Weights of a small transformer language model: width 896, MLP 3584 squared ReLU.
Each number is 128 + 24 x the weight over its row's rms, rounded and kept within 0 to 255. Layers, rows and columns count from 0. The size above them is the row's rms in percent of the matrix's.

# layer 7 MLP down (transposed), 3584x896, rms 0.0326, rows 3473-3503, columns 784-895
size [ 93  97  95 100  97  96  93 103 104 101 103  95  95 100 103 107 100 102 104 100 102  94 104 100 103 101 105 100 101  94 102]
[[104 124 134 101 132 163 134 139 146 148  90 138 158 181 151 137 142 148 123  95 118 107 133 122 149 109 152 150 134 129 131 134 109 161 147 135  98 107 129 118 126 144 131 126 160 140 165 146 113 131 156 116 142 120  70 147 145 135 141 159 134 132 112 108 120 105 161  95 109 136 121 130 119 104  94 160 145  99  93 134 130 166  97 128  94 119 170 159 149 129 142 119 128  83 132 119 115  99 136 154 164 107 124 157 130  58 119 130 145 132  99 130]
 [ 99 144 141  89 145 110 166 105 121 154 144 149 145 116 125 173 119 142 116 110 127 115 169 117 146  94 108 135  99 143 143 136 105 106 115 132 116 103 114  90 150 130  91 159 140 108 113 161 126 124 124 178 128 165 115 125  97 130  83 110 140 128 116 125 125 136 143 136 104 169 101 151 134 157 107 130 130 123 115 112 126 101 116 127 118 145 141  94  95 139 138 142 102  82 139 120 111 119 152 110  76 167 112 177 132 120 100 138 147  91 119 159]
 [131 202 111 144 127 162 118 151 115 147 131 147 121 180 101 149 134 114 148 104 134 136 124 149 148 120 116 151  94 133 151 138 112 128 165 131 110  97 142 129 134 172 127 124 152 163 137 136 166 126 102 125 115 109 133  96 180 146 113  91  94 120  75 117 133 143 120 130  87 138 188 147 125  98 104 147 108 115 165 129 132 117 119 121  77 158 152 141 179 160 118 120 143 127 126 123 102  93 112 131 142 117 141 142 127 145 129 128 140 137 142 142]
 [ 98 107 114 130 101 131 104 149 121 153  84 178 184 103  98 117 149 135 183  99 117 144 117 107 151 151 162 140 129 139 152 180 150 129 140 141 116 147 107 131  89  83 131 113 156 138 143  92 159 123 142 135  88 127 140 157 128 178 152 146  97 139  96 156 102  55 123 138 125 136 119 121 121 151 116 122 135 140 149  83 174 127 100 127 130 195 135 120 108 121 110  92  87 112 131 137 117 142 124 146 134 122 120 147 102 110 138 127  93 186  92 174]
 [169 117  72 160 114 135 159 137 156 116 146 148 151 184  66 119 115  77 154 138 127 123  90 114 113 112 106 112 149 129 118 124  86 162 104 172 118 149  74 112 129 137 133 117 123 120 146  79 139 115 120 144 139 136 107 164 105 121  85 128 147  89  92  72 136 122 161 101  77 139 114 159 130 113 111 124 145 134 123 139 133 130 120 119 133 156 155 121 145 132 160 115 114 130 158 134 127  95 105 160 147 103 119 102  87 122 127  71 125 133 126 162]
 [108 154 133 130 128 132 151 163 127 164 132 156  90 159 135 141 180 113 123 168 113 149 112 157 113 137 107 131 100 151  99 111 105 142 125 157 111 130 158 132 167 126 104 127 134  99 125 122 110 135  98 132 121 102 115 137 169 130 130 143 170 108 117  98 158 158 106 160 141 148  92 154 114 197 135 105 152 141 116 146 127 139 161  91 125 132 120  64 161 138 152 123 140  81 121 125 145 131 113 103 131 133 161 149 150 132 135 136 144 135 170 129]
 [166 130  91  97 148 156 120 142 135 133 148 147  93 140 158 139 172 126 126 136 172 101 143 149 121 100 101  80 126 126 144  94 146 131 165 103 115 156 148 134 108 134  97 134 116 145 155 126 158 148 135 138  92 165 181 148 117 116  86  98 124 158 157 139 139 127 114  89 161 119 109 150 110 161 194 142 135  91 131 176 108 129 116 126 141 165 154 138 138 131 129 146 153 155 102 129 122 174  97 136 109 133 134  98 108 137 171 127 150 131 166 132]
 [ 92 145 123  78 113  84 171 130 106 144 107 122 141 139 143 128 125 137 142  85 133 121 143 118 142 102 131 149 188 143 124  90 147 102  89 140 118 131 123 153 121 134 155 167 142 130 123 143 165 122 110 123 133 148 135 105  85 101 149 165 168 147  99 141 119 137 160  97 152 134 134 126 132 117 116 199 147 126  83 123  85 141 140 135 126 122 119  98 116 174  81 135 153 111 166 142 137 103 105 154 106 100 142 152  96 146 118 131 133 137 114 163]
 [110  87 102 142 138 127 139 115 139 119 148  93 129 130 124 141 100 155 158 163 119 107 136  94 106 115 106 154 152 103 115 123 133 134 157 106 127 143 116 151 125 137 114 118  82 149 152 110 141 141  99 107 164 148 112 136 115 121 127 124 148 136 216 174 110 134 120 112 116 153 124 135 125 104 121 108 120  98 155 117 150  89 100 151 116 118  96 138 151 126 121 117  87 188 152 118 112  85 121 145 115 108 158 130 121 125 107  68 120 134 138  99]
 [116 163 119 118 106 111 153 135 105 126 133 103 122  93 153 109 155 159 115 157 125 125 123 160 136 141 140 153 128 120 149  86 108 119 133 134 132  98 182 112 126 146 148 119 124 146 106 129 140 148 133 143 114 118 150 124 107 107 122 133 111 146 162 101 168 122 110 112 150 102 143 138  96 119 116 135 145 125  83 117 179 136 128 105 133 111 134 103 158 109 132 134 140 151 142  98 134 142 147 121 131 152 132 145 104 157 201 143 153 165 138  88]
 [ 96  88 145 133 106 112  65 107 150 147 128 109 150 123 126 115 107 148 136 161 119 133 130 126 177 148 130 100 160 126 160 133 111 122 138 104 162 116  91 151 148 103 106 155 104 146 113 106 153 113 148 146 165  84 133 131 137 119 118  91  77 168 116 150 129 132 188 133 109  89 124 133 103 153  97 135 112 125 128 163 136 123 138 135 139 119 116 169 121 153 114  68 123 136 132 131 124 121 106 123 132 152 133 178  87 118 141 144 130  87 138 128]
 [ 98 133 135 140  95 128 152 108 143 165 134 142 174 127 115 109 181 120 145 119 120 141  83 140 122 149 140 155 150 133 135 139  90 144 100 109 138  95 100 114 166 102 116  94 125 181 144 143 111 138 117 125 121 136  99 123 133 148 135 106 133 103  70 128 115 131 141 143 158 102 134 133 151 143  92 144 129 114 119 177 145 146 115 110  97 129 181 138 150 120 124 132 156 120 181 169 122  93 131 149 179 183 125  97 189  90 114 136  93 145 134 114]
 [126  85 124 125 165 128  91 122 140 138 124 122 129 119 115 102 105 141 166 144 128 134 126 108 102 153 140  95 134 149 105  73 138  96 113 115 121 112 158 139 130 112 108 114 122 119 119 147 128 152 133  99  85 141  84 144 109 152 179 112 105 107 133 174 101 151 107 140 117  74 155 131 117 143 105 110 162 123 130 130  86 163 152 110 118 136 132  98 122 123 130 115 125 116 150 133 146 106 107 135  91 170 150  82 122  87 157  97 148 142 122 109]
 [166 112 109 104 127 104 156 115  91  95 130 149 136 136 124 120 124 126 104 102  90 124 128 121 111 138 118 108 104 129  68 151 144 160 143 142 113  91 158 112 148 161 117 122 102 134 173 143 109 147 129 136 115  99 165 132 146 128 159  80 136 136 123 164 138 191 147  99  90 172 119 141 116 110 133 153  87 127 165  96 130  91 151 108 119 120  89 127 166 100 137 133 135 101  78 164 149  78  96 103 138 126  85 118 123 111 116 147 128 132 165 152]
 [127 100 136 120 121 119 127 140 117 136 124 167 135 165 124  93 146 139 108 146 145 124 137 126 125 121 118 108 124 129 142 156 102 148 174 101 127 119 169 123  59 176  55 136 115 135 120 149 138 138 123 115 120 135 103 133 119  83 119 110 113 150 142 105 141 140 151 116 130 130 151 146 111 144 179 127 118 114 101 131 144 117 112 131 111 131 164  97 117 119 126 140 123 123 166 151 109 122 126 140 112 149 124 150 132  93 160 148 156 152 118 146]
 [132 135 104  89 154 165 126  85 150  96  88 136 111  97 136 109 125 161 167 116 112 151 128 118 141 119 147 128 152 153 115 136 134 104 124 106 154 107 104 138 170 176  70 153  75 136 143  89 128 159 106  93 149 134 105 139  73 164 154 122 127 129 173 132 120 147 154 117 111 135 106 133 146 111  75 122 167 151 117  97 134 153 130 144  92 157  90 120 120 148 137 152 117 107 129 126 151 107 125 125 153 111 118 117 116 114 141 128 127 113 148  83]
 [116 125 161 150 130 130 128 118 123 125 139 159  98 161 165 142 148 119 122 115 165 138 139 134 140 149 149  90 120 148 115 109 137 121 103 149 124 129 134 144 170 129  79  80 127 155  98 145 130 148 101 160 139 130 105 128 130  97 135 130 105 182 178 101 143 168 119 121  90 111 136 120 134 138 122  90 140 138  73 119 164 138 124 162  83 160 111 146 140 181  98 102 109 122 135 162 122 108 166 126 185 141  80 138 143 103 110 147 138 137 105 133]
 [143 130 104 156 117 130 147 121 122 127 137 149 128 106 114 137 115  88 113 135 154 111 139 107 141 145 102 175 116  98 118 122  88 119 118 135 132 158 198 156 134 134 117 129 156 142 108 135  99 167  95  89 123 101  89 127 105  80 167 114  97 141 110 160 158 163 166  91  86 148 119 155 147 112 128 118 146 137  89 153  83 123 155 144 152 119 109 119 115 121 147 136 147 109 145 109 126 132  86 122  98 100 126 124 170 116 122 111  84 131 136 139]
 [116 126 164  92 144 128 145 109 138 142 121 156 121 158 156 102 100 145 137 151 136 156 105 134 143 157 131 191 164 158 118 122 149 111 140 114 132 168 138 123 102 140  91 141 146 114 136 109 103 156 146 106 103 164 150 169  98 139 100 145 121 159 189  88 104 133 143 128 141 129 150 107 151 146 121 133  96 179 109 149 156 115 118 109 123 154 142 125 121 124 107  93  76 130 117  93 115 135 147 121  93 117 139 102 126 132 114 153 164 122 115 112]
 [106 140 105 141 138 104 136  91 145 128 171  83 121 102 181 117 122 105 166 103 115 113 117 126 161 154  78 137 123 141 186 145  91 152  85 180 162 145 114 126 105 112 100 134 170 134  94 122 154  78 122 141 154  85 123 107 119 140 100 133 133  86 159 141 135 127 137 153 144 141 146 129  82 137 120 169 176 126 153 166  89 142 149 139 206 137 117 127 140 121 184 140 151  64 125 113  77 106 120  97 112 130 139 123 141 129 130 131 163  69 100 104]
 [119 151 109 115 104  84 132 110 130 128 119 138 149 180 141 117 124 133 117 152 121 112 130 126 114 112 114 123 111 182 155 112 101 137  71 112 134 145 114  92 142 182 168 114 122 125  94 103 105 116 136 131 122 126 139  90 112 140 118 149 129 178  89 122 105 118 162  95 101  86 156  99 121 137  96 142 128 145 116 133 126 133 100 108 111 142 109  34 152 147 126 112 110 144 133  99 108 128 150 166 108 102 153 132 130 140 124  98 141 149 146 126]
 [161 100 181 108 111 125  91  92 140  90 116 124  73 124 110 107 162  96 137 114 198  82  86 134  97 120 117 134 142 130 120 170 135 123 142 167 106 108 141 134 119 113 156 122 148 114 169 155 109 113 117 141 110 111 153 127 129 160 141 129 119 143 120 163 107 134 118 124 139 136 111 103 103 137  80 155 112 164 136  79 110  91 132 120 134 138 106 106 126 140 169  80 131 103  83 137 110  78  93  88  96 127 122 117 123 133 119 136 125 120 141 147]
 [132 144  88 114 129  99 126 104 139 104 140 153 103 140 108 170 118 113 142  99 141 143 141  95 110 165 143  69 100 116 174 122 187 104 130  99 150 129 140 132 137 113 169 118 114 159 152 120  98 125 147 140 113 130 148 138 151 157 138 170 108 137 121 137 103 142 134 164 124 105 142 161 154 113 158 148 115 162 129 129  88 142 131  97 175 142 152 112 133 103 105 135  89 156 114 177 131 145 129 184 131 111 203 134 118 136 110 103 146 164 121 130]
 [ 74 112 112 163 114  98 166 137 140 134 144 132  90 146 133  71  96 113 126 101 130 134 135 141  86 149 122  71 155 149 155 123 114 124 158 127 129  98 160  97 171 119 144 119 127 132  93 149 139 164  77  85 149 132 100 115 161 151 175 144 103 114 102  89 101 128 104 146 174 115 117  94 124 136 124 134 159 116 100  99 158 140 162  51 135  95 120  99 125 174 110 128 109 144  87 119 136 131 140 109 138  91 150 110 130 157 102 150 119 151 157 139]
 [136 163 140 129 165 118 133 139 145 130 141 165 111 148 105 140 120 119 129 119 146 156 151 138 101 164 162 163 151 115 128 160 108 185 110 126 136 122 103  81 172 136 154 142 114 135 124 123 114 171 160 109 156 133 102 113 122 143 158 126  76 137  84 147 133 173 155 168 134 162 173  71 164 102 155  75 137 108 121 169 124 169 123 163 115 111 123 164 112  91 131 121 103 142 105 151 169 166 114 155  87 149 151 106 142 158 161 115  86 112 125 136]
 [131 101 109 146 128 118 166 154 173 162 164 160 146 151 147 143 160 156 139 128 159 123 148 157 129 163 130 159 123 141  90 145 128 109 163 131 133 159 154 166 143 127 108  84  86 149 142 104  97 100 125  93  96 120 110 118 115 136 145 132 122 115 137  98 136 122 135 106 113 141 115 102  87 160 104 154 119 124 132 119 159 151 105 141 102 140 162 122 152 130 124 128 150 146 164 123 138 120 153  94 140 170 111 140  78 125 123 107 140  84 115 141]
 [149  72 116 141 119 108 131 124  93 168 127  84  89 130 142 148  75 163 108 126 174  90 141 173  77 145 171 106 149 137 112 174 140 154 155 146 118 122 113 129 114 124 106 161  93 110 125 137 129 136 139 157  94 121 128 128 116 107 117 152 135 158 138 169  99 116 147 101 129 116 144 177 174 100 154 145 139 110 113 121 140 115 101 113 109 107 121 137  85 148 106  86 105 162 103 127 151 130 129 153 173 133 117 121 116 126 112 109 132  79 134 151]
 [ 89  79 111 126 159  95 101 132 159 128  77 135 176 139 108 180 147 141 112 150 140 146 152 120 127 108 152 121 133 119 113  97 110 143 111  93  88 164 131  90 110 153 127 119  58 166 126  76 132  94 100 110 123 133 103 131 130 107 141  94 108 108 143 115 156 113 117  85 117 127 175 151 168 151 133 125 149 132 123 106 139 123 112 101 105 112 147 121 119 158 129 152 128 113 111 127  85 109 167 170 137 131 166 156 175 145 103 154 116 131 169 118]
 [160 135 126 139 142 120 146 136 134 140 128 154 117 131 124 118 133 141 139  81 122 140 100  71 148  92  95 124 142 107 123  82 157 104 111 129 125 191 124 102 138 126 171 110 168 150  98 117 121 148 107 120 110 157 106 120 152 155 166 136  63 108 130 106 123 126 112 124 124 138 142 150  99 147 134 120 126 118 126 159 138 212 117 127 117 131 140 137 132 133 148  87 119 127 161 157 126  89 144 118 121 144 116 176 140 145 159 129 135 154 165 162]
 [160 111 180 129 139 141  81 154 151 145 155 123 141 170 131 154 113  99 112 118  90 164 109 100  70 126 163 113 100 147 136 135 104 139 125 130  96 127 139 120  89 163 115 160 114 117  88 153 142 118 156 137 127 153 117 159 130 131 137 103 110 138  51  85 107 162  89 101 128 130  91 116 129 153 102 126 152 165 147 133  87 112 139 139 107 140 132 129 117  79 102 144 132 155  99 158 161 100 110 116 133 114 141 113 139 158 165 104 119 114 115 117]
 [140 104 143 131 151 104 146  78  85 101 136 108 146 123 128 137 126 116 140 144 108 105 136 101 145 147 135 113 124 110 152 140 135 113 155 140 100  94 139  72 163 109  97 136 135 153 146  93 139 113 113 144  94 135 137 133 123 116 154 127 123 115 100 112 149 187 130 135 142 165 205  81 128 181 133 121 142 167 136  88  65  98 102 125 132 125 129 112 151 159 129 131 119 157 117 129 127  94 125 142 153 123 139 158 122 130 138 124  82 133 170 120]]
# layer 7 MLP up, 3584x896, rms 0.0661, rows 3474-3504, columns 784-895
size [ 95  92  98  89  99  90 104 103 104 102  96  98 105 101  99 100  99  97  94  97 104  98 100 101 100 107 100 105  95 103 107]
[[131 133 156 146 138 115 130 117  92 123 119 154 155 145 163 191 125 137 129  83 176 128  86  80 115  99 163 181 145 118 152 124 135 123 104 137  92  89 112 146 166 120 140 105 123 129 139 163  95 122 140 108 119 133 113 147 127 130  73  97 150 116 123 132 161 127 131 178 155 107 119 128 172 178 101  90 137 163 111 143 157 140 129 146 149 116 157  89  76 153 157 144 141 123 143  80 122  78 126  98 109 109  87  98 106 125 158 126  97  90 116 114]
 [102 163 129 154 162 108 127 109 148 108 107 115 107  93  78 107 147 158 103 149 116 111 138 121 138 124 137  72 151 110 148 105 122  96 142 194 134 169 113 120 132 112  91 142 115 133 133 146 161 152 134 117 105 150 116  92 135 132 146 130 160 160 123 136  98 129 100 125 106 134 122 137 105 111 160 142 103 116 110  93 124 148 119 153 120  84 122 127 156 126 142 100 148 129 124 151 147 141  81 161 128 155  89  96 153 124  98  85 134  92 151 113]
 [120 191 136 109 145 153 131 183 153 128 142 150 110 134 152 150 120 103 138 176  97  87 110 121 124 151 131 117 152 103 112 158 146 157 159 117 142 108 145  95 191 104 165 104  90 178 116 106 130 104 122 141 106 131 119 101 183 134 143 151 151 115 133 108 123 143 108  96 107  97 123 108 115 118 152 187 150 154  99 134 118 161 132 172 129  93 111 154 139 131 147 101 110 145 156 121  61 135 143  52 141  73 113 112  84 127 143 112 150 136 123 102]
 [107  74 142 127 112 124 141 116 115 126 141 156 144 108 170 151 154 120 119 121 113 133 171 100 100 131 133 128 109  73 170  87 188 117 108 123  95 169 108 114 124 153 120 151  81 104  76 131 129 101 106 129 156 126 117 130 117 138 151 147 149 140  98 126 203  92 139 139 118 119 100 131 124 160 124 170 143 127 145  95 145 141 150 131 124 130 159  82 121 132 127 102 106 138  86 110 138 154 179 131 140 121 160 137 149 147 150 137  93 113 104 145]
 [147 100 122 134 148 143 139 148  65 141 122 143 165 133 139 107 173 117 103 145 162 130 120 129 171 109 141 128 106 152 152 143 140 128 157 131 117 125 131 151 155 110 143 103 104 158 111 123 135 104 117 152 105 124 146 112 106 166 119 112 110 115 123  85 136 153 117 150 125  93 131 108  97 115 156 148 148 118  95 121 133 127  68 116 145 168 131 117 141 157 136 114 133 109  93  86  96 129 159 114 120 138  91 130  83  81 161 165 130  90 136 160]
 [156 130 125 139  91  98 147 112 107 133 105 167 145 101 103 154 126 104 124 121 136 127 155 108 125 134 146 112 170 169 172 145 109 157 110  97 168 124 156 117 127 118 171 136 149 112 120  97 155 109 145 135 106 106  82 162 100 124 131 110  75  82 109  99 121 144 116 150  89 139 116 135 102 129  78 121  95 128 151  94 130  92 163 156 153 143 156 111 119 107 114 145 106 137 133 137 100  73 165 128 104 174 129 104 130 121 137 106  83 155 146 139]
 [119 106 122 130 137 159  96 110 130 128 122 133 139 117 147 123  71 131 157 128  74 118 136 113  94 149 150 118 101 148 145  96 132 128 109 125 119 116 126 143 123 144 120 168 100 121 120 155 118 134 127 153 124 111 140 134 127 113 157 112 129 134 123  99 106 114 159 169 147  99 116 101 109 160 125 151  96 110 132  85 106 134 153 126 139 107 143 137 154 113 152  54 155  78 132  98  85 173 103 139 119 101 106 131 121 147  84 100 132 195 143 174]
 [125 149 107 158 187 105 132 115 107 149  95 132 117 114 144 132 167 146 109 123 146 136 143 136 116  70 148 146 105 119 131 121 155 112 124 104 125 109 114 139 146 125 144  98 143 107 147  64 130 105 135 129 141 126 129 148 138 143 116 144  99  96 108 116  99 122 103 121 122 124 125 120 138 138  96 160  64 128 119 136 119  96 111 101 114 108 139  85 101  97 142 115 112 115 161 108 120 162 108 105 140 108 106 178 103 120 138 115 102 101 139 146]
 [133 140 135 144 111 138  97 149 156 136 100 133 135 126 111 154 130 126 101 136 161  98  92 127 126 117 150 110 108 133 138 115 150  66 119 138 106 108 141  99 116 159 155 143 139 116 123 123 134 156 148 112 126 153 118 102 126 103 117 127 169 212 127  97  97 118 112 128 117 149 127 113 139 127 111 142 151 111 133 114 139 120 109 128 140 170 107 116 135 142  82 129 145 118 120 109 107 126 110 118 130 145 134 174 124 166 161 105 123 131 124 165]
 [129 107 123 146 139 106 163 136 122 122 143 134 138 128 129 146 148 142 157 120 102 129 116 121 145 154  99 141  97 105 139 188 191 130 138 134 138 156 144 150 170 138 139 108 115 139 150 131 125 147 161 121 134 113 112 108 152 136 119 120 114 132  77  96 152 150 123 122 121  97 134 114 222 163 165 152 173 125 141  70 116 135  93 118  96 153 121 157 107 104 101 158 105 101 128 109 142 126 175 136 170 151 112 118 157 119 166 118  95 163 148  86]
 [129 122 141 124  61 154 119 112 136 118 133 142 138 156 116 154 151 120 120  90 126 141 146 107 157 102 176 139 122 124 140 118 108 129 143 162 129 123 134 113 117 125 115 116  91 138 161 149  78 123 120 145 100 124 159 167 117 102 151 128 138 122 130 119  98 124 102  90 151 138 130 153 160 111 117 146 159 146 134 102 147 141 140 132 130 154 123 162 109 143 110 127 106 129 102 113 151 145 150 125 139 150 107 147 137 167 132 114 154 183 160 116]
 [133  73 169 112 166 142 189 124 161  77 139 146 157 154 135 100 146 174 125 106 118 163 139 132 149 108 111 145 112 121 126 148 156 154 113 107 129 169 110 143 142  99 134 113  89 149 164 131 155 172 123 147 130  93  84 154 143 129 105 134 160 149 109 128  90 174 110 136 123 110 112 157 130 138 105 120 136 121 141 142 115 101 125 131 100 103  98  99 145 157  91 185  84 143 132  90 144 101 102 113 108 127 127 140 133 165 126 125 118 134 112 150]
 [150 110 110 109  88 108 155 137 120  98 122 146  80 124 105  98 174 135 105 117 114 132 149 103 121 131 142 174 104 103 102 161  98 127 114  84 157  78 123 143 137 137 118 122  85 138 171 117  95  75 135 170 125 137 137 110 167 129 124 147 128  87 108 100 118 120 165  77  77 130 127 116 165 142 139 148 131 149 108 128 119 126 103 137 124 131 124 141  94 135 135 145 145 115 107 115  98  90 115 105 120  92 114 100 148 154 152 131 129 128 145 133]
 [102 121 141 123  91 104 106 114 106 126 134 157 100 124 136 100 117  84 165 136 162 144  98 132 156 145 111 194 130 138 143 164 121 114 121  98 166 106 154 132  91  80 100 106 122 125 135 146  91 130 124 141 139 131 106  76 118 131  94 115 157 121 119 153 140 186 141 108 115 125 134  79 107 176 139 146 141 119 129 141 185 130 160 142 141 116 118 120  96  96 116 135 138 149 121 138 144 131 105  90 132 203  78 152 180 135 137 108 132 183 172 168]
 [ 79 124 137 105 130 140 159 159 128 165 111 124  76 110 134 135 150 159 155 119 174 129 114 138 122 120 130 129 108 156 150  96  98 102 127 142 126 150 125 102 136  96 130 121 111 146 121 133 105 155 129 136 129 145 134 121  95 142 110  56 150 118 115  56 114  96  87 112 101 108 123 125 145 113 127 121 156 131  99 129 120 130 100 135 116 114 124 110 143 105 140 124 132 136 137  99 152 138 131 106 135 136  93 130 152 143 131 134 151  45 128 141]
 [107 106 130  97  72 128 148 112 123 134 130 114 113 154 170 143  95 109 159 130 152 138 185 122 103  96 105 139 178 150 136 133 133 118 121 158 149 113 158  98 111 100 109 125 141 133 116 142 120 110 107 136 155 181 139 131 132 144 112 145 104 142 112 130 103 141 139  90 112 180 135 130 148 111 173 118 153 115 119  79 165 113 140 150 115 148 117 113 105 167 183  89  93 140  64 114  81 109 122 118 159 157  77 160 114 119  78 132 117 118 119 134]
 [111 152  67 179 128 112 181 132 115  92 112 131 142 140 111 162  91 111 145 120 100 113 168 146 151  67 109 128 140 122  96  78 125 114  85 129 120 120 103 108 111 162 167 178  97 114 136 179 118 118  99 115 134 148 184 116 128 157 150 140 140 167 132 121 155 109 120 163 116 153 155 117 133 142 151 122 156 112 160 110 105  91 123 145 116  95 120 173 137 160  91  86 177 140 109 105 115 131  92  70  97 155 113 110 156 135 201  99 144 107 134 134]
 [ 92 121 151 124  87 104 108 113  81 128 126  94 134  73 165 123  71 124 116  97 144 164  81 145 121 113 130 147 113 136 129 153  84 132 150 110  98  96 165 147  96  91 112 123 159 136 123 116 110 100 123  90 110 146 111  80  85  89  82 134 146  99  93 123 132 148 125 119 163 129 153 139  96 152 116 134 101 135 135 133 193 105 142 170  93 109 153 127  91 126 157 152 175 110 184 138 122 110 154 119 133 113 132 142 136 125  82 107 121 119 166 130]
 [139 141 130 103 147 189 148  92 141 164  91 120 153 141 115 153 157 118 120 132 152 103 149 131 137 133 146 123 163 126 127 125 120 131 134 170 135 145 115  76 143 160 124 123 124  88 104 158  97 114 109  84 134  88 138 121  97 149 138 135 149 137  85 188 120 141 110 128 128 111 140 132 131 143 107 114 148 102 142 155 139 127 142  88 123 164 130 134 143 126 183 130 151 113 107 136 132 127  85 120 149 145 174 145 190 117 141 139 137 124 161 118]
 [139 124 148 113 142 131 112 137 190 102 124 117 165 118 108 112 122 129  99 123 132  92 105 188 132  99 130 121 116 123 164  95 126 117 139 138  82  95 167 127 116 144 118 142 123 141 119 166 127 135  89 117 100 109 136 146 134  99  82  95 170 147 137 119 122  97 109 150 169 150 110 101 113 132 147 133 100 146 174 146  91 105 135 105 128 150  85 138 163 102 117 105  88 110 184 120 115 116 113 126 100 135 114 144 142 112 157 112 111 108 113 183]
 [149 113 184 110 136 144 116  99 156 132 107 101 103  86  94 141 127  93 163 138 155 137 199 143 129 142 137 155 117 148 106 162 127 155 142 113 103 151 176  93 143 139 105  99 164 115 120  92  92 114 125 170 110 129 138 135 107 125 102 126 127 140  96  93 142 110 142 141 166 106  88 130 160 151 111 126  84 125 104  93 100 115 142 145 123 104 123 100 109 114 157  89 127  86 118 141 119 112 135 112 170 158  93 151 126 137 160 166 112 146 116 105]
 [134 108 120 126 105 105 117 124 135 100 111 141  71 112  68 105 126 105 135 153 144 102 126 126 128 130 104  94 145 143 140  99 162 122 109 143 166 144 133 120 116 109  81  80 162 180  92 134 114 166 171 129 121 122 131 105  95 177 109 168 127 112 103 150 113 137 106 117 157 116 127 110  55 161 157 121 132 154 130 132 109 141 126 181 140 106 194 142 111  98 149 115 159 108 148 126 116 124 107 136 147 135 104 154 150 146  86  89 145 104 169 106]
 [151 122 143 138 131 120 168 136 136 144 155 103 111 142  92  99 133 151 135 107 140 128 105 126 121  96 145 168 122 129 114 175 141 139 108 137 105 133 154 138 108 131 135 125 136 114 145 141 116 115 144 119 125 116 133  93 119 126 106 154 137 105  95 174 137 111 107 164 127 117 102 123 134 151 148  89 123  98 118 134 144  97 138 119 128 104 110 123 119 119 120  94 181 149 124 138 130 103 129 155 168  96 109 162 122 155 113 122 163  89  85 126]
 [145 129 128 148 118 101 173  99 144 130 124 142 141 121 155 150 164 121 119 112 181 156 122  99 143 172 138 154 130 129 179 129  95  96 137 129 143 141 143 139  97 151 153  74 134 157  95 134  83 150 148 108 121 150  97  87 103 144 125 148 154 120 127 121  93 112 148 141 136 117 204 110 120 179 175  85 170 121 103 140 141 138 140 125 149  97 190 127 132 123 119 105 186 147 125 128 133 140 122 154 108 125 137 146 112 137 137 116 102 115 131 140]
 [105 140 111 141  98  99 144 137 133  81 107 132 139 145 118 126 136  64  97  95 183 144 127 135 116 123 150  95 191 149 119  87 115 196 149 166 119 140 120 144 115 125 139 107 145 124 155 149 164 112 110  81 132 144 142 141 119 140 127 122 102 129 118 101 127 150 107 147 145 171 101 148 137 105  85 114 124 153 118 136 154  98 161  84  65 111 115 145 122 117 165 153 160 103  99 142  88  90  70 121 171 128 102 165 138 164 117 130  77 139 149 159]
 [125 125 149 124 138 112 117 157 128 175  97 106 163 142 170 100  73 146 113 162 130 170 143  97 108 180 149 109 124  63 179 136 113 128 139 102 172 112 133 129 106 164  87 159 111 111 120 136 129 133 110  87 134 161 135 181  96 175 136 108 145 124 143 134 134 123 116 139 150 163 128 141 162 153 136 128 152 180  97  95 110 112  79 132 121  72 152 122 175 152  77 121 105 128 119 128 100 139 163 131 130 139 211 121 152 159 131 121 121  92 137 140]
 [105 110 116 121 119 127 114 138 148 147 146 119 139 119 151 136 134  86 155 136 110 151 108 139 112 106 165 105 130 112 148  96  98 106 152  82 129 141 139 120 141 163 142 140 100 136 103 138 134 159 131  98 111 101 103 133 150 125  63 124 123 124 114 141 132 111 128 109 121 155 102 115 151 171 132  79 128 163 152 120 143 101  57 120 125 121  91 103 122 109 173 144 124 139  95 147 155  92 142 117 146 100 122 143 119 134 145 128 154 122 168 157]
 [108 176 115 134 143  98 168 151  97 139 122 123 140 140 119 132 147 124 132 129  98 151 116 106 134  71 154 178 158 143 135 161 150  71  92 163 150 115 124 125 129  92 132 111 178 127 145 120 124 135 146 127 106 105 135 110 113  95 179 133 106 126 103 107 164 119 118 150 151 146 135 146  92 114 134 179  92 101 126 108 149 131 135 119 137 151  94 150 129 131 153 112 122 129 140 133 115  66 116 139 169  96  99 119  98  62 136 171 122  88 137 177]
 [120 100 135 130 166 162 132 131 119 100 137 125 127 134 135 114 162 124 108 194 161 152 154  99 102 134  96  79 120 109 129 113 107 143 115 121 121 107 127 160 127 163 130 134 118  98 111 127 168 158 105 126 109 123 155 137 143 142 127 175 110 157 139 170 119 116 123  81 125 119 137 121 148 143 157 129  99 116 146 118 123  97 101 135 161 106 102 127 149 123 122 110 136  76 102 102 126 145 113 137 110 128 125  64 116 136 144 155 126  83 123 140]
 [204 132 124 121 116 108 161 115 106 109 101 135 128 117 132 142 135  63 160 128  94 128 100 141 171 113 110 131 122 130 164 171 145 136 129 171 121 131 143 101 129 112 147 115 184 140 125 111 105 130 153 152 158 173 193  72 112 104 137 140 100 138 109 106 121 140 125 136 124 158 125 108 124 142 127 103 119 144 125 121 147 119 153 124 116 149 115 117 139 113 165 101 114 174 156 139  94 133  94 108 147 136  98 116 120 127 138 138 159 128 141 105]
 [136 179 140 140 132  99  75 148 113 134  79 106 118 104 155 106 135 127 129 149 109 138 163 140  92  67 111  78 124 154 152 169  74 117 143 114 138 134 152 131 156  95 129 131 169 103 139 172 137 124 116 110 131 123 107 130 144 152 182 114 114 155 158 115 129 111 147 104 140 104 129 114 127 123 131 146 120 148  95 152 153 133 177 113 104 109 103 125 107 155 126 132 116 127 118 143 110 107 118 130 145 111 151 113 103 127 133 110 144 122 148 162]]